Weights of a small transformer language model.
Training: a variant of SOAP for these matrices, 3536 steps.
Each number is 128 + 24 x the weight over its row's rms, rounded and kept within 0 to 255. Layers, rows and columns count from 0. Numbers have three digits each. The size before them is the row's rms in percent of the matrix's.

# layer 4 MLP down (transposed), 2048x512, rms 0.0835, rows 1039-1145, columns 384-447
104:087109093109102130124137080093159146116117128127111158121096095098147140097119151151147124126095136110115127109101148134103112127113105063166082138079117143153125134078120077146107093114154097
103:090133102121131116143133096163102141114111098160133125161168119076111173128110123150102169103121130118136136138075140142119142116132157144132092143118116152141115114177114160144113177134127124
104:110125154137160092099094131105135180117112109139141090178140132148154179093109102120134128099162173123150125089152150093157121157139133115142129096129109082117099125146074144097093112101132126
098:105172143156153164138121139182127101109131093109075091148120139079078138135166125103132115133121100149126109140145119093134130105108130121112107139145142122092135122143104120138091123142146133
096:124104095163090149122156107118136141147097158143096133153104078095126111118114110124114138102106190146124165137154116124088107130130117149161101169073088117115150128126140181160149130128087108
109:146132149142115113111102091103135133106112120099152095079087087101100167094140138169134141131130096150097079148110160153128085119124092101110142154073154157087113140110101116099120167135135131
097:115159128147136112120156138121135152112078105124120101110145080137100146106143121143134104151059116096087121097081126132155129135085147104162114138118131113074135140118125115114115113118110087
096:128119108173145057132136130160151159167139099117132103154129147156187134104141131131105134112082129100098169138139089139122141132160152116085124131107134118142148129142134122086158131128097138
096:118143151169117109122098161131104133115127130128143096142109115082102108166122112139119133141119098119148144120092117127128138122105086098129124139136121119122108143143129140127154106136108126
098:120136134095134125135102150110116094130129151166145105151147093144149172120127122125121149069132115070109097128104161140114143095098158112120157142135132183099147136114128104125103133112127126
093:163155122134114090166105190139135062116136141110141135135134067104108090141087069135109144149145118127104112107106181165159096169111102117127175169131115160127189121167097141106119127187101135
097:099126163103114151132097138142154127102089136126160111135097143180130163113100080131146155145122134109122111118131154141156119103125180114132126139082153139105137130113153104144152111120147099
102:120140121124127153119155102147097130155127131109107116126131119132110157081090099115110155122108131130151192123133117119091147111161144106170115135142148113122106125142097129106120119137099093
094:067167129148164114158151170103125149154136139115126130156110090068094094090196148125182097113078169158122119118132117166088159144141109139143118147148149115135124139157129126142145102126108123
092:135107122127149129118120119089137117117096106107139094163089100151126132097099113106106123110124119136151129125124131124152128150123160138098135151119107134095140155146120090113128132129146136
101:130123155136125171124100120126149164125116157130137121123107107175092143114122094103112099084110101139156113115139102124166085120115132100093089116153141147127132157143145133158092104128190122
095:124109136122126111121159114086113129151087102118150160116125095136107131155136099127122135140137126138105119124135090110107077150121157130134095117132156112134106144129115142187127128122125067
100:151122096113135123108159116120156159103105116144126121129101136169100131122084108147123134120158142138114088138143126135163143118120137155140128077155132126165113139138151135089106151069127109
114:118081142162132084124108109150119092089101108117120126121086119125117144158156130090136113115120100143133106160101119127128145152147166109173121131105083190119123168136119098119166087143137132
099:149173128109072088118134097082126139127114114154156144128124148101155106160090091112104171136128153136159126093155127136127123123149095100127128100106105065139118178114072129145161168162094152
104:162076155106125134134165135150120143157153114084101121160153108141108102118109126145105137143151115135121163124158123083103134123091127114139157156083098154148120130116101125160099161117128099
113:123125128123118152098132103161119135132150147081103105123147162152127148095150084124143127103103103121125108122111158107119105154089096182101172101091124132143126093127132102091091120144167125
111:079121121100114125137094127185127125116138076150109123091109094128101131144134158162126101165124124117112154107142111140091162106105110060084085106124160128107093148118107098126108102096089147
116:125157118133124130133112161134121133117168145121114156100084127123171154132122095153164157128136161187114128167124129143116173170131118078154105113150117165127170099121138140137137113080128132
100:132121125135152135124083093122138144160138115144141148085083126151112118111125104125155152128158094149126126135133110114142120138119133171141132174104105135129109152134153087116149109098131108
095:163182127159096116122116100143111120099103139109129121120141165133127124136131119112095139130158113143092181130092138137158127138130121151101138144117128104170136174138133094139099129147148123
117:156167134140127102148140094129150121129126085120106110150093113145095106163115147089098101140141113120122136099131109134101125100097095130148131122109129128097139146151088111117117126192102088
095:156101125114171110174154105148134150097155122109100181113154095146110137116158118088149127118128102080113088142183125131140127157140097123136133151121126109123110099091120085099129097170109140
091:110165149129123107100135113136174166139113123128080125135125099095133137156101154123165180141111121134132136123153114089110106111064105098128092101100143086131104150108177079120091173138112123
087:111107120129131134146128174112084119147147118151098126164119132108080105140109091134130175113129097107158151153161090117115132155098135103139072112108125119137139096123156119134132154088136143
109:101153136139118141170136099143082118134112105127114104150121140127163107116077119105144131089176081121153121104158126107128141120129105112138128156134097124162131130135129091146154122115104092
098:108115122121112151075137154132111082101119107128124134135157139137106158131099082166116140129105112114123147149080101187111129131136097145145084148117147106119135123075079106094141152171138159
091:109150163131102132093155133149110083100133124099166144126112138131104110136130116126161177176099132101124119104111139137145085088149058114153104145172114124148113102118118125092128094139134128
096:118156133149096113156159126121128094084136109149106134140091091097126160088121129145104143100125113092122118123075116108145136132086143118134126122192112116109133129120087140104104132098124138
103:127161147112104093152140139102182098139120143113139119117105114092104144146137124102095134180142133176084101141152131123107110120028087109088171136133123096159132150129127124106118134136142114
097:154123132146119133104119120099111130143130180132154138104118156101116144113130065108130109111174097139114165123133163139166164142123160120098109133175117179144121129068123145137124113135151118
089:144112148127143152159140134123145120096120152177119111112165090108103120091125120137113118120103172128137117114133125144111133115119114145138141180120109094154117120151152100111163150102136119
098:119125135093155129147092130107143132076126114135078119123143134114089109161081104144099123098110129126144158105169110131156130134075136132141170148141145117069114084143154106137132066117099127
100:127117154104108147141140102129094123081121110170123097163121122147139129101046134122105145133111123119128084114096133129133139136105171108157128089104115090111121134178135157110125130150089100
107:112121089155097116147084144109103133139116119107106094117104075111149114102177164138133146131109112107112126102116164132126128121116132096148134133139113095130105144090125129103149116141146142
105:060145143083096144126133158133108132125176102137145070146112147119110147093144126098129117120163151158129152107087184132133107097124148152128095135091114146102118100133129134166170134167088151
105:136103138131096070132115095120104068125162133129093085135171148108105085137108141107166147122155115160159121133126129154147089099107128116117167186115102092132119100115110131143124089097136144
096:142151122093134133089135129098115135102108129146141115159140151159168110114125127140116152126107146118145175117129131159095153098146164102130088096132075109130128104145101190127121133122143132
094:149130151122155131111107110152087136131157117132113108154127142135108117128112104173142124129171145138153113109095149131125131136121127110141130162142139130139133110156127130122113127142150132
103:141144127099093149146138142098083131112113130147142152143127146166124156070102111157164115122131103134128102106099081145103136129164127130118091149139134122125133129117155105154101164176157122
103:177152114160105166137098124131124146135093101105168126115135116135076124099128136168158115136141120117158098090152145113131128118116126080104131116150158168136095098093174116143117120129154098
106:133105103105104167111112141131123112121120166133131140099143108103151141112103122124093110162167132114106118103115093147132089136124109144095120090150101134125163107123184157096110106103116143
103:086135088121103124161136104154124123151145151106142147135140138082176117145132105109124117115132121143115113107098084130115102134145140095180134128134136110121111112123127162109134132167097156
106:128136112123120138094098090146109151152109111094144120101117097101095139143130102147100092115131133106143112103118125162152126105118087125166153128088127115113108102117090092134124093135095090
107:129146147155139122118103102120106168167124140101193138124131085091155096142161145117146084128134080101100124096143105124092170114149134129140148140112120092135126156112139131156106137158131154
105:161126149136125119082120130148150128095149110131127133122117117115080129086117094143150111134097166096116082135108134124118130078084155122125115160149163106126133164103129125140110106143154136
095:101121124176138098119112131136113124111139120170132107146147131121111136114091096168130143087087102081172120121124135089126152094101127145112144132171127081139141132081112117069100121152124111
106:148143175108153130131151138157100153124125125123151101117150108124112111088115119140147159174126148125146086124118127132139118119108137139124109112135150102077108102096120131154146154104147094
100:138145151119103119148120159157078118127119100107109109137157113137126121121101106138158176125095115132110116118115136083128086121097150084137130086132117099165122118104066143136146105162123119
098:115150101083141150099105131125125090104141077097122148112122130120103167106172127125133158160110109121137122151137085151140149139159095126130108141129113151177140153105104115106104131134121122
093:129148146135139125134140089134141107141165113133126147103115135166138128104152105131101147138137074134139147131124161131131142117114139115161186125138119157144123109100127128135114132132111151
098:083077115146118129114142128108128154105136143119140135113165087142139123131143099126127169122134140144115175110089119106118123093096114125138143079111149132145140123117100130140120153131145162
100:142159123087125113125103091179082144109085145125115125156152148120138138115085148125120124125056125082166093120120166123113136183115115117120156134101129114161141138147108123142122124176120133
089:104164118107177135139120111173126099111133108133119125130124113128140106128129114158092115109103127161093122141137176127117122135136143136151155131125146118125128169152117126129097117154069113
095:082121137094129112121154189136125101158122135117171133131131107106099126137150144119117100131153121128141121115097107184174172111097154081131144150068154165166128116136143103152089138170123120
094:146123099137101130139139126112091141114149116143122128104114129157147131105165107126096125128112121109133165171092150120120098111163151153142117138138187106153140125127145140135102092100152158
106:121094132088130118116137152120100130138165165098106100111158121133130104133122113140142145139153110172126117139086115127137095083126120139108141099119122146140160103148133109095116115142152125
108:138133123114136086141095126109102121125182147111119106134061151131146184148098132109137157147163118144114116096124145104142124141109092093102115130140127127155125112139082143099120157144106061
106:145126124143139138127126146113071124140155114103132110122141117185132154083133081131116143085131131135106131124162070112167130100141150147140116119120160147144102116203125163121138104136127117
111:099154134093117069129127109120127103113121112142094152131088142101128138130109158099134136141146121086114108133068120135102099158119135153125059124071104086136143118109086102124104087131144147
107:100125123129144118141108131093096128133119174105130121150127087090154128089133128100084142136126140083155161117099117154102127140133113121125122139102154146127115150113114141086077139147141097
101:114091116121112147134099119118122113144087122184151093184125095122124151129123119158100126153113121144071143134116106129146135124144109132118113127111145113133142135111138091120151118127132112
103:111130071092150160134130181145084160105093119120087114117146104137161113101126141106163150127100152119155124134109113106139122201121114138126096143102084112163116116099125124108153097126142118
101:105106111134135139131164173082121118090105117087140160108153152131083134127109143184108098112154135101101115084144126132126188089116114155148152111144130122139146099137084123127116096145125141
088:119133137158131100133165143122097174145127096121133149142162099137136110103147130146118158153104151120088149096104125097117100131090109108157094136124149087154146144140175119141106140162105122
097:119132179088157121163123180155132106119159111152145132140146094110152120134111121127143112101101137139095099143118131129137103169135138104138126108113130139107108142155132134128091104114121089
122:092152128120163132134154163124144087107140112140134152059153133118105151118185133142163150147114115080141115110160131174123128150142146110141081163145152075084140094103114129153184128132102122
110:100121108064103138140139123100167091119102133123109129163128150139129142128123114083132150109146144164106130118146129106093184106144178109097127123095069089111152128116151122130121108131154091
111:120082121113132149161090089088108109121134111084136113094113150076099152112179095160089145133128105125145108099154155154134142110082126096144112136123137114168147085160120124156139145143115141
103:141136113114151112136122109081123124107170135126106109133109112174147129091121118105113126161076153120143107108094114106126168121132128107067150118150095127079145123130150143117117119109185058
101:137184139129103145131121141117134144130125127103123135147115098095076105103098106123093118131156143106176141107140128121118099113109159093121113115126092121094128146149096095109184139081145137
098:117157107136155134175103148146145106127174109116145167136104132100094154116102117107097153124100123101160149105092106152146124153122125100138118159080162099119156092146134141123125172147131106
095:163124087119150117138138141119125151133158146160101151148122141137115087083124124159135162150132131089091165095080153124106106161146153108092112126154133125145112143123146121132136136112088183
097:138137136051170096114108086087128090128150130128136181145109162131092090147142118127134121128126128131097108156155152098157136155118171080122169178086109133152155093172104126106125069166089137
106:106124126109117127129082116128087127116111107120103095078131148141128159154146100151128136150134123084096115151103146101105150127113105097122092132141121123093136156105117111137156146149133140
106:113135084120120118095118101140110145068128072110125111102123107108036155109151130127099135131075116140118107132096150114097117101149101124149156130127129140109113129139126122118123152116150152
106:100119116130153120177132137129141111131164195147151143150097102111127126133132145144134107143138129130126168110130169140080096147159123158155092160115131100129109105144140110134117190181130141
097:129132180091172140130130127124125076152130141129158159095126135156149116087094113111115082102126127118145147148129103125107168112124111134137107094149118127096108122106127148136164082173131109
091:080102165127102089151143126116094120104098082116117132105104082161112112157094130156083133144138115175136164092102143093145130126123117173120140174132117134122099180122121129116137150130144117
090:155135124121147125122114127122127137116106126107132117111128137097126081125095107126136158090069162167108120176174161077168155105112131132145109125117137123112139118117160144108142125126127130
103:135131102134140080114138098148060118105106129138101121123129086130122136156105113145102095139069139144113125114124123135144121125112164104121122121169114155170107159166140149114115108141136102
095:143116116130157133139134139104129132142131108151149114113132149146117150117157141067138131138124122117138168124112122118140118150142130160103115103138115125108126147103135121082138129131118171
091:085141123097140140153192132148125140117104140138091145131134156164102104146123137089152107147129121158100157139127104143162109124125097089125086148142156113123114110104132129137097124089145144
088:103118100180138134119127136118144107124155125113088123125128144143123102109149075120137127158112138129158136114120173145140098102121140128094130141114109117089124108135105124078108149129120088
106:121119129151107125085137107164146113118150192169106137108106162121090165137123114152139129159116109146101115085158165134100079105078101111114119154158182110164155134117149150129107146113088072
100:163097095132097091100100117119121109099128112128103098127112113115111144175109104163076134103127107090138089142087136133114104102131108111142114144113085117122113123132137148102142126131099096
085:139132094159111162113158122116128116113145154148132103149131091137137139155134150147122164150136146137136137137155148161141154107132124137125111134096108080109123194110108069103121159169175070
100:140132140142123113106150145079118135118080131146113085102090121124169137130112135134136091168126099096153104101118132123151106151113111112151134116147136059112133159154141132159103076144152139
100:098100088101181108131114088089116073133160081114112140167095109108134094161118124149143177143133110120148142102138111114139113119107149101130133115093105106104124150151158132168148125143140107
102:115127154139161130159115140160134114074096131130153128140111145116175159111152104168152117140143165143110111135133116108116124118107128089113137118131099128066144105137123122117095114101067107
096:156097137133153172111127073107089080092117138127127156140132153125131166088078066135144123130154054177125137121077153136119111181117127148164153132090157090091138131143084103183129121141116165
095:118120092136122141161037123136098124130094164139096085127129148146120102142118146149133133111124097120151140138126171125150146135132166149102172099095098116132088140130097132115108113114130172
099:135140131128128147137099120153130137154122122076135136139118126102113112119122129113088136159143129148109120122100112117122142127103139108116125160103141117175079164105144148139155149112131103
110:148140099178121120155104058132071127119127100090110173093121115123098152123117161127146137114118100156163130089082137117114126102118134111107106160115096158116074125150113151092169117122097095
098:068143123137169109122183069146157109124106115107118094123116124104115138177143131110128154147122168151137126114107121112124080149110101103104075137151112136133133142145145110117112117158064120
108:118134132145140135124147134108128099188168147148127111138149148136174128085127092096144129150118092136136154120145137118131177162088127137126081125103093125111147158136107189110082128126108141
092:103152088132118154130129138090116124134103104094152134112121121117127104110101159098111158150116146128151112129111119144135107146114080125152138119125117092093132122126126143116172158122130060
098:112113153086139099124114075119124130174061094168125108096162125131121073129108169111153093118098108127136128092140138119164156150119114160131121118160145129112164190105143116115139106116150164
106:118094143134167129108103142118141146155126119095119111130124135092111160093137113168162133112121140121146128116103115134128123128139141152122151148113168123130135151133115142140117124106128107
112:103147121161150113098110131112114084132138168087107122125134137155155142164136112111126097088130119154160102085136078149093124121169142104103115081176079133084111135154101143113139120124142118
098:130135114099106155138132135122095130104150121115154126095136162080125081110087123106108155129179099116131165107148153102137143079128122106114101105115127113101060133142079126129122098120106141
099:123167162138149113087096111153123130178136093109137129109104145105176126090121123136127148135096132130122115123146106144135124108094087171134087092117168102120103139166112165146155177120101074
# layer 4 MLP up, 2048x512, rms 0.055, rows 1040-1146, columns 384-447
091:114147116078117136154094113119106163131133143095155155104103176135121134126150151128128132126153160161125125132118160140140143155129117161125123069130140156133148114140143088120110140103111118
104:114137126123090143131103118098139110146099125114132123120094146166109139158095147133170132101159137131122137187137172113135114171155148140117093106094142090145116141172127101137098124134119147
098:130139134125124126160110141164128106149130158118129140145135115134086158134151142098146102088148139141120153091120101137132128123146101167190112108134105131162137150121155078157134107131146137
100:178121142109111168152136109112136125152116172104144146127096115113105153151113125120167160118092111080123119106134131145088119097125181122147138143135109164131108165149105138150126140124107145
098:165098132145132072135134138127164134117129093127130118132134100120142149113141134140131150102120081128118129165072113110124134120143098077115142152119174133124124145135150135064124148160116094
103:148121150163155108109130129098144110111129124140140166087173105147144127136124153094125099141098101106118141140138151065129096128167114125142125128135138133145163124154125119119115126137167103
102:109114155105183145105129125167123168137141095115133149114117135118118152136135136074142117127099126092132137152163149158094099142152099177112140109147105150136111115135136117146134114111116185
104:107105145143131136116097121092186101081096143145100143137127150141143144132095138134088109113135146119138157109151129134136158103113146103126174158140109150075133136142127155095168138119166128
103:145127111080109131112188121106157132129136175128104142170126171155139144139081132142136095128172101162103131113163106133090128136099147156145145137124110143092135114086110152125135082114127112
095:118104151109123169101128100119162114122119127116143118137160130107142122161130108141134130153130115098155162135133145130128121107151118160134160125134115099062137143134155070186108106148124132
096:111132121127133121144074138148101152105134139132099104140111095074068136147168115131123130138096082093111163132120142107126110159117113116083101072134119116144128118136150103182117156134138136
099:117107131125103133125119135106155164125126118147114129151182106162108060136148096116121158180122152158117169190127134107100102130138185097143135097106160130121120119102119190142125136129088152
100:113134109067096119132102064144095075126098115155122101135149102152126090133176124109120122160116124079126153155128138126114107073133131146161140144137117117137159136128147142123143154133162105
092:088096123128088106103140127115150095095140127131111126122122110108144132140110141080159140141147082100135109076155109137139122178159152115128161160129106155154145102130143132119122122146122116
103:121130123083141145139138132149138108123098140108093142092132160152172143106181119093142119118151125124127073129163125139145096171175144111089118149134138124086151099173120112147121163164094138
097:133127144165088103168091115066134125125137128139156106128098123100115123153141148128159136131136113150117113131128124079092121154130130118091121151132136146111108110140180147136095132168148103
101:165060135149142145165147130138139121146118122103140137087101134139134152179129129125095139126186109170126107134093148127128122141191134130164148116113161150142129140179146150094103118120088168
106:130127147159127138134160109159117074109135110167139150110099121113123146130131086082179135093138135137084155122114137137147166128139157103169129128109186150145134157140146144103161183185108130
104:115165133134107106128145156093109172113112139162162134107122089106166136130079130127086080112110153151164121072143135147100123092166123138112154099154086104129137144124090145116134132118122139
099:116107100150099143147092131141123114110113126178103123106123142128124132150153171131155137121152118123144128145132132158176088129126126144134169159149139109123136189105120136139135094097104111
103:103150158113138172102083118146057112144178142118132104113159179110125137101122136096163151101138115129117133151165117101144150062097131127116151125101155135103099079109140082146144123142143109
106:107137180123105161148138130134149135126115162179125102104148149108119127127094141147100141131107146167156156112160108116116135124126116116100117144126138164097102146125146140162097086115134130
101:139113134111146113142142173135111167108147124099128193148102128100163134170145139120172095089155187117119145142139163174130148139124077104152101152157116132103108118103141135156116103092157093
104:145148149111095134117147152108134177127096132180129121111115148166126133148156122156133172099139114161126111157113114143123118123131126110163149128094141137124141117176138106107105139126130158
104:131127160125135163149071129112148126119136139143161153164142137135087144104128101087152136113155096140147172133155098127157149167142104102109171151145140131161110129103104094170173148138113145
109:147129137151083103147152141097166150108125130095141114130149165173146108158164154095128085124117116107146117148134165101148104120100136132131117144120162087155154119126150120114128136183110122
100:158130129124168142125124128142107110186105143174122152121080152124087158088096107104101097138130112128131120163080134141077124102112083156110135145129063094116131103130091136129165087123124147
092:126129145109144123117158136094108122136125126139131107086143170147145138160109106157129095154094153149091117150142106142093107137130123204110153090140102103158122135129115112082110147174156208
099:141112125126100139094117132169130134133139127133132109148121134096125154134085142135120164122138155132134146126180070151130152173114131076094158130120132133110116082116171114141109129133120133
107:185124151117146137109124106124121117139093124164100177144109131136156156144089147155140122118152135129166161142120090118129117144175152119144154121093161123129101152146147169132115085117134119
098:177146126096138139213095116128116129155133116150103077123155151154163121166153118134148122112091128122119134134131105088126139095170102113136135142118131135113167081088107107153150135124105148
094:153099119131137140168131137135131149137136126127117093114143115129145146130137162081096086132101120142116111119157140163127128141103149119126123142134114087090141143163120127123179156140110132
105:138117153152137144100126150099121148172162124107136123125116150130128151150093126101159129133148116110138111131111143172115119108124098153112133170117122161173118116158129165131119115116130119
107:083140143115157139081177131128157129169098125140177121100152132123156145096135114101141126139169156129114126117105095099166097136146119089114087162139124123165104129139128059131099107139123135
095:122133096153145113135156102169103103122139150136134108156131140141138105125130174158154147130133112099117127160164120117125114115084117087098116099139127121106123159126164097115135120136115131
092:149096110160110112134142147145121127129114138135123185127150176143139160161118164129131089126170095103124136165156142119123110150141083135122114118147102150116071118143069122181100105151149103
099:150134135119122103138131141096128167131122100127160070149142117162130156125160145144096137105154155148109139164123105102139102133114135122144133120158133142106123096127156127140122102157087147
105:165100137146084156078092084104146173099139122161110116106072119096105150086117162118127137146138142167127101184075119152141126104118101116150115117103099093129110136145125123067161109120119142
107:070117129124126101105148150128154168136156121096144119151166087102140109150136152097125157127140135103094145112177158117171109162095136162140121106113101126124122178087118107142123134119158153
104:123111127166130100116148163149137126123100118108136133144119142171103139080123102139148134096128129155196116156115141126102129099149120150116135156166089134094142107125119133193157138136127124
104:095119118145110107150100136128097144134145095168142101147122116122123127141154124125125115155124136119131122114082129096117123152140104175118147134127130122148114118125141120103172103123137142
102:142143069130137099097114190137108127153147126150132125129155156143126145176136117152126114132110131083133149137174129120116161116114149109130116118109118132127124137124153130151167129142176148
087:130128136141090147097120138100155134143135116095111111113120098148116128130127090098113111115127158101098147105105136107101122107116160145144100077103135131131151150132121136076135162097118163
105:130149131097087126107125100157151154111118120093119122095155089125156118194122113176134079136185088177147115143095118152137123162162085148145114089098145125091134110122114164129072143113130114
112:166126086130076139117138108106154177158163145121166142158129132101128077117123170099126136095096112124159152143085111093103116181157138092115128147087114128126119170102109178158148135144156169
110:114129107115117083142106125091170101148094133132167119107130144156132138102102133158129111133110088160146122122107115178144136152152133145143153094168134168149178191145131124109150153115093135
103:129176117128112130133121115107102103117130143140124106158157151111133155165113122095150101081132114202124077115147125093105128126145112135118124128136117176147113142162141127100095163120140108
097:091120142157141142127094175078172139186139157089128118113126151104149128119134152177157104153152118194122140157121098139104133079091107113142077117146126155130116114124138170115128089113123109
108:124111146125095095123130116103170123158108137126159151146159181135131171131106152104145126094105144140126093144104167155140101106143142123090127083135132150139162120141112128118082132132152110
102:156138125138112101103140142169149126169102093146147089078145145121154105116157121137120133106161112123127129101167110130107079124179140162104110134114161105140115125121104120147133152125122132
097:092105145133098140156114078121111138105147111147152150136104123111119110103120146122113085129099083122136109129125127072107124121092104143128087161126127157131108128150107163189163125130144155
104:121085145122133135151102123126149133156144159136163094134128155161130102161110152152179072123175102187181140118125156153154113107123171128110115103116133146123146150167112132154137173100152149
097:178125091153122105138107163175153085129088156113128167151131121144145121110159146111120139100135142098099133103153150072104111123121132120138119146113121129141135140155144129180166150118139114
100:118100115150124136115139141114111115115111120089087152102129153116094122131107134160131170111117093131133112152113097126152128153101122115135128117105114141101145151129117123145115134122167111
099:115110121139170183118133130120140103161126138140131091103098165161134143125121120103166072148110141126124142084172140141097120107100160100161107148117119143128135130138182105101103159096157149
089:141108084127123115080118127134143143096113162150134135171166145084111105143156120096083130091136110091135138125136097139116109131144128116137153142102076139099124135119139110111133161154124104
098:151149133116131170140146126175136105127152129107127159116105123148169110114114115120136146111133159115120087173137097110139082086108123094124136120142160129132079137149193148142136175101158127
092:127142128172170110146154108144159105150152159065053165141129132149141120143159163140120093114173124157116136144116139110119121098129090118117127165120098147130123140088122090179132132118126132
098:109147147174147140136112167127112126170152092124145164131158101186144105109151141144158129128140157117124134141096111105139118162124100160091163137157169113130099104079104128160126116143159137
097:105133141106136066118088114097139090141123128125147105109119151141143140139122141109128103126127146130133144075123099112173119073145132133122115146121078194122126140107137125133123142148081117
098:140154173111126109100111103167120145126147156095153185122100109122124120140156091137149151142147147102144135139155114093113090126129139107153132141107097155096127117102129099144134112134164128
096:143100091099122136192169100160133124120148142155143135112148098097159120166124117150114135145131135125072149101131175136135148163114132139139146133134162141141125117119089179103162128149143126
097:096139120116144123115114121134135098137110116149119128128132146135098103140158163086108115078075145182100141150125130113125148130149135045112132132093125112118170127138152141122156130125091135
106:101163158152135129107200158110124164142111109138110110151134130138147123099110089137133134142112134089115136135163103110129138154119103116118122116147157145112154118116135150131165146181116117
109:108128125108131115137119155115108142155125166128157148147132143093129115153130166090116165156164129138164111113095104138134129112098127159162152106077163138097116122127111125130105161095126084
095:140110136167188162145136136127170134100132138152117130100130115124156127101139186101155124098126122109167131153107113119123135125138169135141093103138137168099150100127140131137169105111099120
108:115103108117098146145116122180149158158157096138121144113127151136164145150084117143176173149123120131102179147143112128147160144147136103136141087143147147134129119123148105123157138151118101
109:116121090144167123114134176111155175124147159128133124126078130088127148134137124135136092068141168109132155124120109122111146129111104118125160104167111144159128131128138130165109097098124145
091:113112164148164104140087119128141109146145166149136110156123125118148160115117119133101126105145095116140117149148107161117137126142137129106141132089102136103090107113125125139143117195120183
102:137110146117152150142113134104136158132143092126129129145127110145112144106136151158116159069156143120171115151128119126063140149092136147121167112151080101082132170132166141105143149146162130
122:096097154140110147139108134077156141131150149104109183120148071138108122113167141129135123155127156099129150101136120136150139133132151129130136140122087131137124124086093139118154137123107170
100:144147111136169158156119158136180127145103062128116097135108144094150134168134127116132101142163124116119095154138121137132133137084064114108114171084150104110110137159125130140179100112038130
102:110143113142108148133127108122105131158156096121136131114129145119147156086112117133123065141164129129130137190106132160094125153111080153089121113157167136133130132128148144119139102130116113
102:088131119090096155119150112157131119107117143099113145103156077099111159142101097134130152161125143102095113124148141147126128143115101128114181104146151158166116093158155104138119193110145107
107:079132133162119113136130142130087102159138111122111156094103114148069112134140127135111128141145137136118137076154114139112140109155122146103116100104129104094131080175104111137103116136153158
098:130147130118146131164104193118135092137095139111140114159133102092110130105132114100137144112131128115153115163135156152168153119149096141127144123138132152105114105173106139102123111171134116
097:105118152112137101093107163168121117105109105131095135145156114147164142108147167113112107135152140141142140109146104117157113139128112144137131157109122129145022152126154149117098146142150140
098:167133089151129138131103098114104168136119160172121127130094110105096109116169145115121076138131147121085152160127159146142100130142118117149122146134148120100135130138137101106061101150167125
100:196149121107098122146165134129129141096139118125131143104169150132114128167134160120153123090103165106112129150111128086162150087115079100153078120122102101090127107142107164148155147130154144
104:126124116095143150165152103107125167097139170116133132153164191142147108117102051139112120138163113110098100138126129128109143142144136095095126113101083173154128121108142106141110147139127125
102:108160125121110154142163171099093110123144134176172096115141144139138136134148153089125130111136142121110107124111110126108062175153135132153125073125127118141125080137132083136123129105115069
098:124134132161153108158142127158134149146090137162161139087156122108122101146123096091161173163116126118096145160124102078130130088103104130129087124117087119152171097105107121159143061162113121
096:173164125112106146137122121108124111143098123117156121135162099147170084165144117103084191130120109158087143175134100138110125141153130141135105136138139141136088125152157092154151138091164154
090:068122152137106120144154130141129113155137131124112116088131126150142160147143070099127133115110130086141127070103148125091113163106175138120162130127144133124126116125113132140091120138092112
103:135130118048111144117156118107121119124103133139118119116111113082115163161126091155168157132148148129088127157119134139180124165100131136126099111140104120130114122128154114113109173090123107
101:132143125134138143155104089132158135155120122172157141142142138108117136149099138102109122126153157110096180137114093099119129123132154114117156168091153092131138117132156151101101122169134142
098:106093151178150171154069130141132122132129104155135097181138186126115120168121085133130134117105128139099156096156116107136100120145145098133095165163136127162157077144132104115119156095197178
087:087165136110132131116134151174087150134129176092149133145162142083149130100129146103108163100122125143123093116104140110116126154144104129156136135126134105136130139088132130141155160141112167
107:099185134134089128085100128124102126144125124179168142094142074130105153110108162151125090126121108131091133092123122130104132157095143146113099179188140143127149147083129161166117139110153130
104:129109110131100096096135140170111100139094104158139118093115138134203159100127146130115136088156095060108162140117165141134096145139113123134083097142115105146124140111120130086122116143131140
093:088094158171138149114132092121126117147128151120131155096153128159162144126154085102097119121106099133147134106210143122088167142100122146156082165152143141156109098135122102093148133135114144
104:151089093148126132120145143128094140117146079128158112127130146093116160139088080095109125120146152120115091131145130134149124115156124147110139121156141121157113132147117140137111117144143095
100:091083119107115119123148147159154126175081136100145171123094105135124133142150126176144108125117116165154136126128085124160161099181108168125136162101122167124094131137139172123148086130119085
101:130157098141126173094122161140155094174102117143155147111148133122098132168107097104159110116153126134121135123141116171158140098123112079118133157175113125120115131156103099064101108127082133
100:108098144146118137146137126124131106161154140102144155064142156123166124147137161131091135150124080138138134127135116148140176147113137163134151154149111127125171129177135104086105156095158181
100:167124116133119132133149131147123108163131110142122117137104120161148120104110045129157104165143131164163132114166115120143134139116083123148124122193127089145136125126111102121095145125150125
099:130106091137113122148150187114141166130141119129144146158143155095109103133092162132139096101157135090151142109131067113135115138125122115125114117151123123148134134129126124146136103159131099
100:118113137131126095124168149118112152134092151080137145156138130111144175112162131148085126110151104115176086120119138148154109142156109098149144133130156094131078136137170127105144136143147123
102:142102153127146136107152102111139122152068136158119123117124155133117140144115138124131089121176152160126118108101095096118084156113110122126126123148146148118112112123104147114169102082118166
097:103152126150080169200136149120150156114112111121130089156155127149131100150119121096135121130134120121170147158130135146131109131103112086166152168110148127158137156145127113146130138172132130
092:120116111131106114157146111155102133124117138141084130169155172179134073162126110106127098135092103125130120081086134137155114073177125105107105121112128150142153100106142119155154108103133159
103:148167122134136130141150164137089142157114118134114102124150088148117092098135148091132136138106117114113103082113124157122156115151148107141151142144165123076105121087116145145085096122104131
104:108186168132116165117153143135167111120158115138104138081108129105138111150152136125135133147140104115129132142139138154104111097120105131117148116114166129158121138133105169170088141140114117
083:148127132129118113172124120113093131090131065186161137156107131095102142113147149160143147168131139142114168143095143117138157127112129130147132132109158140154140142130123116134152149121106132
108:100148160154103125125135112110166108145159114127133148125114150163162126086119120104150124100194141133105131122145108142152124132159129137122113093105160146121102109130140103117158105120152130
102:145111146130118101111150160121131121133107133120094146115113143140143117141112156116114084109133102150140098153138130113090108129096096115146135092099171105100091130108132128129145126115139128
107:185098133106140160198143132109147113172143184137120178114092156133133198139142121155131123131126123133134143098150097118126125134125179111103150157124171156126159133160163078121125133137143136